Each number is 128 + 24 x the weight over its row's rms, rounded and kept within 0 to 255. Layers, rows and columns count from 0. Numbers have three digits each. The size before them is the row's rms in percent of the matrix's.

# v: layer 2 attention value, 768x768, rms 0.0339, rows 732-763, columns 480-575
# o: layer 2 attention output (transposed), 768x768, rms 0.0266, rows 732-763, columns 480-575
v732 102:174058113121155179098156120120091136104125106142096069159099114126111127157145122103150125134111101137111088107134094117108148108138079118150126139120185145100091084113135146118126141149106109144126145132126131127109124146164123124140122139137143148124142142168092115109135105129135113129
o732 103:105119144157108121109119123138132145158132132124098135101157147145174110119124171120113121127124136123140170165161152113138102151099163122135156095083079128156150124126153116173125131137105145165141102120147130145157123129119107128133119104125132123121072101133114123151140115093095171152
v733 118:144170099062124136131113105142141164109135160127136134121146148161169149137104125139093121129108128133116117102116030129108129157147117148095143124135167133141157137168131152122101140150089131122108135157143109152118109151128173152142148136116135079118142153119113116105142123124118154145
o733 117:108126141119140099131135086176157090149137136136115162123126106101081131133072116118146174137090111144135110180143149176091122119112131121157127133106086188133119159136136114181146129121091158144147174118149118109108134131131140110099109123122153162110133141103136132115109116161150134101
v734 119:136126155118102112094117138135112093111160130070148167114091135146135118152126123139135120103129116157137140134134144107163130135123165089091130119140122101121129139114127134143109124125110172174160127106119159105107131092100143127089097098145122141115142064145123134147098129169110134149
o734 118:100129132171119152146126162081122130139143138162117085160107138093142129116135134152142108100170141124141144109148096103064140133140096134129098121173121147142112087150124123081133116141132109107142134167104133137145117117128077137175144154134093102159134160124137142143130118087094118126
v735 101:143150110125110163108123143134153099114110144158144167113158106147132126176106122130095175151050097146079115159149138128139145152152124114151137072107112146135199115141157139170126119085097142142136132108121099096152111124126151113159136128116106123147145131125178115143111125131126126149
o735 102:145125091149106141091111133115126130165132113080151115150099109144109111060124113138156119094151159092124175122143097169123119112133119132154079159143113111100107145108122147079115135180163132124122144133093146152114151090161084151137103109124170126109086127193076082109111128094131133128
v736 108:126122105163148124128114104145120130132149070176100154136112127124118136146158127130160105101153117126132137094122090170151141110130147122095134181114135133148087151123111087098136122182147158137104176136097133139133131139112130118130134121161141138125121134136055119143129147138116142108
o736 109:130146134108140142126161138140135151107132164125099141126175149159126145132171150162127143141108072126127121171119167079124143155142127124120169090124166110112109108122154104115123163084123110109130121132166127130124101118077133109159124125108129136146127135138179147132124115153138120136
v737 099:118128133116131140124151121152128142147139086136121137162139108129109107180086151154102121138173119099158122126151158094109191121158094132113116139160165146112108150133130160137142113078131148180116150154136103120147119091094105115113125129156130131144129142143116134122105120159189128179
o737 099:097115167105136129102147110140111116128092156136123129129108135136161132152152084081133140076127107137128108197122148153111075181112122100114136112103099139139149115144145093142106153188111117129143157105128120152095085168113106147154104099109137088091105144117093121145121120118090143120
v738 102:096193166115087117155154157133123148169143118151121125131135131145137106135120131159128139096173109145187151136099143112126120157134122106091137088160124098117129178111120119158108114098191184157101163112114102122141151028081144137100121121148116116103139145104090149118098133178134135121
o738 102:120096142140136160126107133096117101091076111113126105150085155093173133148155109098119139140168120149114069149139165148141148125158093141114095149113116143112140106155150167099156114151116113123131117143097127148122096136146120177155116135121088122162117135123120086126142120117121080102
v739 115:134087133127212163143091139104163103146108120122135117134094132104144126111131126141120132164087147114115139114124104148101113115119170140099117163116070123133088112104078147106123146128101101121147162137117148142111122165138129124141089131100128178152130109117130129122116140096115142113
o739 112:140162131121121112160126142131100169105141107153121130111162132128075101116120149131133132135118118116088144091114124107172160124122127144145157109178148079149125105116149104136154132123179096149154113135152151114145148122124136109144169135150140096146185132129113168153101124147120132153
v740 111:128131110167156149121123135138113115169127114134132103147124129118136146129089160120143141122201113119121138137122152104111197126106106158092118163166152125096068078119110129103142143049171140125125099128142111186111131110062112130124138139143190139127117156145059129129103125137165146137
o740 110:073101128136133120124117138121088129117109109171121151096152171089082148166130131097097156129085111121157090155132147144107115140109153088104157091084112138149115115151165183173142094166103134126103137124146096128146083172138131135128128109120092137143154113099150162088121104124107131148
v741 109:142131130113120117135130131112100136134105145167161147104173137125097142146150123108134109162143096118124148109127115162148108131120118052153135094108148097113182152126128078124114112113126119086134117118130135116153158165095079140126157134147086161122111097113140118132112125121108111128
o741 109:167152119119121159135122126118146143142129107097128109145110138132174111119101101187125130144108145131136102146122144123112130143133115215100122163125152134095121133110109137143143154104115107099157102118123124093089127043148100127112090169098152113099171144141144133137099121142134129123
v742 118:134113119092138216174142143103121080128128154131139116118132129132147148156132124123089119181097131152176140109140064127111092109129118119119118128104112157165157181130113105165061136129103105100146122127142136117126126139078143125130152137102114107108117107122157137162122149111117131111
o742 118:147125144139121081082100085122132123127111142135154134136113113149107098084070132160121131117130135100077157172139127156128111146124125139187093095123112150116127124129121099115133142144127125121139162157126132089132141109174136132107114113125182121116092166147091148143139103141107117111
v743 099:096102134128159113107099106114132112162108155124152131143112119120151107085104125111097093091116137121150143164118158144092100120115137148148137156115074124121110102144108118131132127090142115128128101149157141114126061141173120143143137122068160131144115163156155131154089128098132109122
o743 102:193127129124134141150122100119140129091124106102122142106117127086152145140154102099115127141124128137105123062104098143182148097126133149124130130128159112115154151119120150137154156134152078138154119114127135122141136158142148117109128128150119117106184103102126170135172155153131146110
v744 118:172129074156139127067128134126153152156124115113128165108119123083160117132169122109152115109142144116074048110123155112136123106092156157163129135117164146131107149139147147110157122137098120152130156106132117083171141139115108118149132123174150128145135094143131106161138130103124117115
o744 118:086126107120131113121111147116082156089141132162150122129138133172071106126143129130156116119125116141146172118104153118107151121141107098118143162136177096128106120106110071121104146099133152115088112123113127170084141169086122109123108104122106194112160133110124144094112131118114157228
v745 115:127062153099167135163134115126135145088126094128096136132089103149140153131088124127133130103091132141147123169140130139153125135126131148120110145105123114126158132145095148101140132187096076133112147190115115172113103127152163132137104136127120135145092166137109140104087110147110150141
o745 116:121178120124168086147154137147146121150134160130094160093179135111096157143154141136123115135149132119130124132123133058118157115133150132138159119175105119121100142142132121126114102075135128129143156115164185123127092095118126097149126143135126141140051130105183127129152135160132109114
v746 105:146158143096116123158136160142120103136133133121162136105108140164137120122145119125092141160121106152100121103121129137127078097115122075110123047110138122138161150115133117133106137110112097129095146091132132163120126191098143142154141115136115182132131064113150106123160118167114132110
o746 106:141119093128102104117127102101151104153115117106146094156093111112142125103116122176137127127118173124148158130154132137127125148105128181166105169142115145100143130121097119134147115162145126123127107156115132103140147061164111118116114121140141122116106116149112131099149115114136104112
v747 096:110096175139134161095109114134115093102110125116127119135117120163104165132099132117102113130132134166131152093136093164151098131135108090124123170132111132143153148150132068128132110187119150122151176103107151163136137137142132132159122132134120163130122108101101116104159121126098118078
o747 099:132157095128104103135146151133146154136136156146134140118166147149123116123157149170116112141118117092118119142146149089110128125129131154139143069137124097140122099126131130115111128119138083115137117138139116107148128089131106129162140112151093129157112123151138144145123133111164147136
v748 107:136077144120138176150147112127103157123129092145158102119115125087129105141135097115151122181085119131160114142128123123143131144091125165145124109121161118132150134146132123132135123110105117069147112100173099097120129141163177122139127154065101089144135141109117116143113122121141194120
o748 108:106153099153116106102109164137128115137145141165113153125131150122113132125092136159100116120174148129119146131142130130140135116135120097116124123154092129105134138157129180132089075161144195141089156144137135123166157129161107132109144116127134166155048137147142124109149120092120095143
v749 107:130127080146126117116102137131112109118110131139173123164126135116120143149116134127136115105153117155129120102121095113138168132130137078128148142142132146095117104122138089122128127134116100131189184130156145196115112136082102118131153099143168107160113087128059154122139143130149130109
o749 106:103108165109108150181120111113160122104141117146116164099140168134140146117133120151118122126120111143101139103124107097112115135124147158105139114098157129150106114121155140188166163117167107110129083139120063084104136159139123102121146147116118126101189160125177131133123139149140155102
v750 106:087126166171099091099158098113145112183121159108124137116140131092088128144158122157153123094156162124133153166135165108114149113128095136168133144148109147102097114106146117164132126070134152132117101120147150103117127082147092130105112132165121126139141150130208158128172137111121124140
o750 105:151132115133130159110119125110092176092084119124159117148102096135170097119132105053133127098151118149096118097143126179159118119140089098107141141108165126123147131127113127063118130151111121133119128105128127155125118184118132144134125141136106129133158115130077131122105160076120132175
v751 120:166108126138136185132139121127096117082126142134131099125110120118167140148125115093092164114119138172125143160127126136140130136141077129092116151153154149113147146118129157132126137111128147152112162116137117134116127141089124122156143143141155088122132132094078143105116121159148141140
o751 116:119117132115123115080118102146106105160116121126131159115131133161087166123124108126121114102131125107123124160150155155131106123103130110166126104111081130140141120129134123142121104165147124127104168138104133141130102104147132126147114097122133134140071099152130110093144109096130125125
v752 094:120156125093130142149103153110121137093123143107161121123093167156120139145124079124135136153128120145108136121111159145098103123142112127132110092133140136090144103162123156111135164096139091124156109111125153161144088129115145141143145136156150118141131123142081127113110133149136109126
o752 097:113094147128136126178117089125145103151128102121101137120120105077129201125117142126121137143143166137152118095146080117119123103075156149122119141114094136146119130148146152179180066154131126133104133151104112104130151128182140133115131157118114102113141115125163122091117114122128134095
v753 112:128089159103132187094135152126129099114113158133100117133151110123128136124057099115117155163086141143154139105123126176148129168123156136129120173125109117077118165126155109119073121114103146162139124146100170117102132110106132102136102135158136153113127141103148163098117138140103134147
o753 114:102161141145104101156131153133098175151147095136169125116138098121102114125130149134137119113139124086119130115119113127114115138142085159126146083156096120154121079138150137102119114138151114138138143132117134148142131108128121111130168139165098085170098120126094117149092139103141151128
v754 094:116132103147132108074109129133164151110137089115193140115092138117071128171120116113160096092093123144101115183137128152138135159105162114097131124131119095134135133094138146150129100136119130175149127116133127150137089148137145141132099124123120115150142116145130116116121131113096145110
o754 094:111153128142116164204116131096149122111142157155078140135117135144182126120132157141121128147142155171110172058134121121120145109133117115122141132130150120118108128102130120137167111123157123120096055109144116139155130117135098118122120153143103153102153133136141104135161111165121146153
v755 102:089097130140150100139129091113129134145133119132095149118117113126127119106114116155174112134127157109123121137162155130121141137153156191138109125125125174149157125101141114112153118172128106113091091147100114106106099141197161130107121147135171112108117203147140137153106146126132146178
o755 104:149167085112144131094158150163140144131123125110143139126158105086129140167138123078139159140150112123126101121099139122160146107155122071124171159166115111099118144166108150091098139110075170163107201097156153139160105138090142161133103118129114147163087081088141133130157146131139091156
v756 096:175158105162117101121134140125110130148160106142135132162148117139106119163173131120102111137163148145138099127115107098091171099094072132120140168163131163124088100128097152080147172135144131137117161107140124169129129109108109142147163145135184118158137115118092133105101143140141122142
o756 098:072099164109134127150132082147143111129120132169118160113160153126147137135097105102120145104093105140126141190134149153139073155105186109122149101095122159147132142117152077215145129149126124139152124120122104113091118163114137122122119168119128157124154122121157147137123111123122131118
v757 113:140106105132170175138123120112085147104120112130116149117141111137136149120091124151137124140086135116092102142114106171191136136115112181159125083107135144138163105109167138095161123153131120094165153121129142153100113178164123117139114112148143130127120116151168094104138134156164119077
o757 112:134174085106137102074127145127133133184153134078169121125138093129101122139148127167123123143146114075120155096136106126110117096125156104139113144142130095086126153156109177127094121135125144111092153147133100110131144105103136150114120090131110139151076130155130134107155148123136114165
v758 116:124134087125133140085103117137131130109100185119103138118146123165160130151125116102138149108124086097126099125112114081101138140147134163175159105103150114152101108128168172138145106121109182126107097142124120074127139109176118129111113154146122156140127112128198111125147127111126162119
o758 114:113149131152112135122147148131115150159152118116133094144123108136101075126138157157153141147132131143140157105124105171128143102126154121104119168140123107161116136128136125118113102113101137152119085118157136185127169135086130120134142125132148106118170132149079118111056159123121155172
v759 103:103178113089132128104121134137122115106097125139145139109165130166098133160121132149146170158080123113134161121149173178153119145183144111120124085151082143113180111149148093134106108130118109090159120098147120174119117137122155130158151120114116130117122134135147099110160113128090104130
o759 104:155127131109087140159125127130156148157122106083172127163093112103150112095113126118137129120138145110112121093131066137100089100118138148133069130117110131138122129126134156136139152178156118146116140151097111081163176104176094147108134119115164099106118109155098134148106133116158129086
v760 107:099158141126122128115135097146127123113142148152122101128116149094155124154150121121109143125127148075118121118106118091132157140125140142144142158146143147111124158114120136129122130104133144101113131114167108120139147073082155127116142128103139089120131154111120158138136122137107134139
o760 108:093126131136137116126135157138119132140103103122144148135126130125108135131111139082121160127122136144117076157121178153083120108159100096098117115099098157124107105133129179101140100151119151121096149134124128147147111132125121140155122117123083151128095118108093112095110109098142137133
v761 112:124162138122125126106121146157094128140103117123109142114142147141094106114138118146129133118088102164142138127113129172182094137135156081133127127090062110100124104154135113118136100130098160135126125094099139145137131162085136159149126133133127164117144097106141127115128142152097145136
o761 109:146142114132101146155136153093146130121157130133112103154114133145156127108133156181134113123117155118133175083129102110122129129109117163129115110147159130133148123102117105112132140111155097128142052148105140101160157065165118118126159149147131075137149132154117105136101136103147109103
v762 108:125115114152125140085102124120130115163154098107157065147112129117177138139119130114118097081162141123138134130133162078074164140108119140150121144137122137119115128131167139160157134073171151134106123128120127121113138088149126120106088091156133129138152110145159137186112109143109137109
o762 108:109128153162145116136141155107113114087131165168113137115123136097134108114131112109141139107148117137115099124127095149121139121118124071076135122153142132113127127155150117108117098161120143126121136142131105133144091189130140168140123132107097158133145128103118170107153130104123109163
v763 104:138085171102112074129074090142158118136126117090161126116132154112158119116141103135118145116159128137153182191129162080088142108156143167132121147128096157121072093147141202157181140123136147159109102127137098124134104079121127149081093099105138149129139168180143143132105113125127144157
o763 103:121115100156141145128131162114119097097128162201084130146125155121159117151120121093155115091079148141132101129127125155182116149128143083129163123146129144162139141123139064118130105136111109140147139089129195132162110169133109142138151139153127128151174093097108143154123121119101089114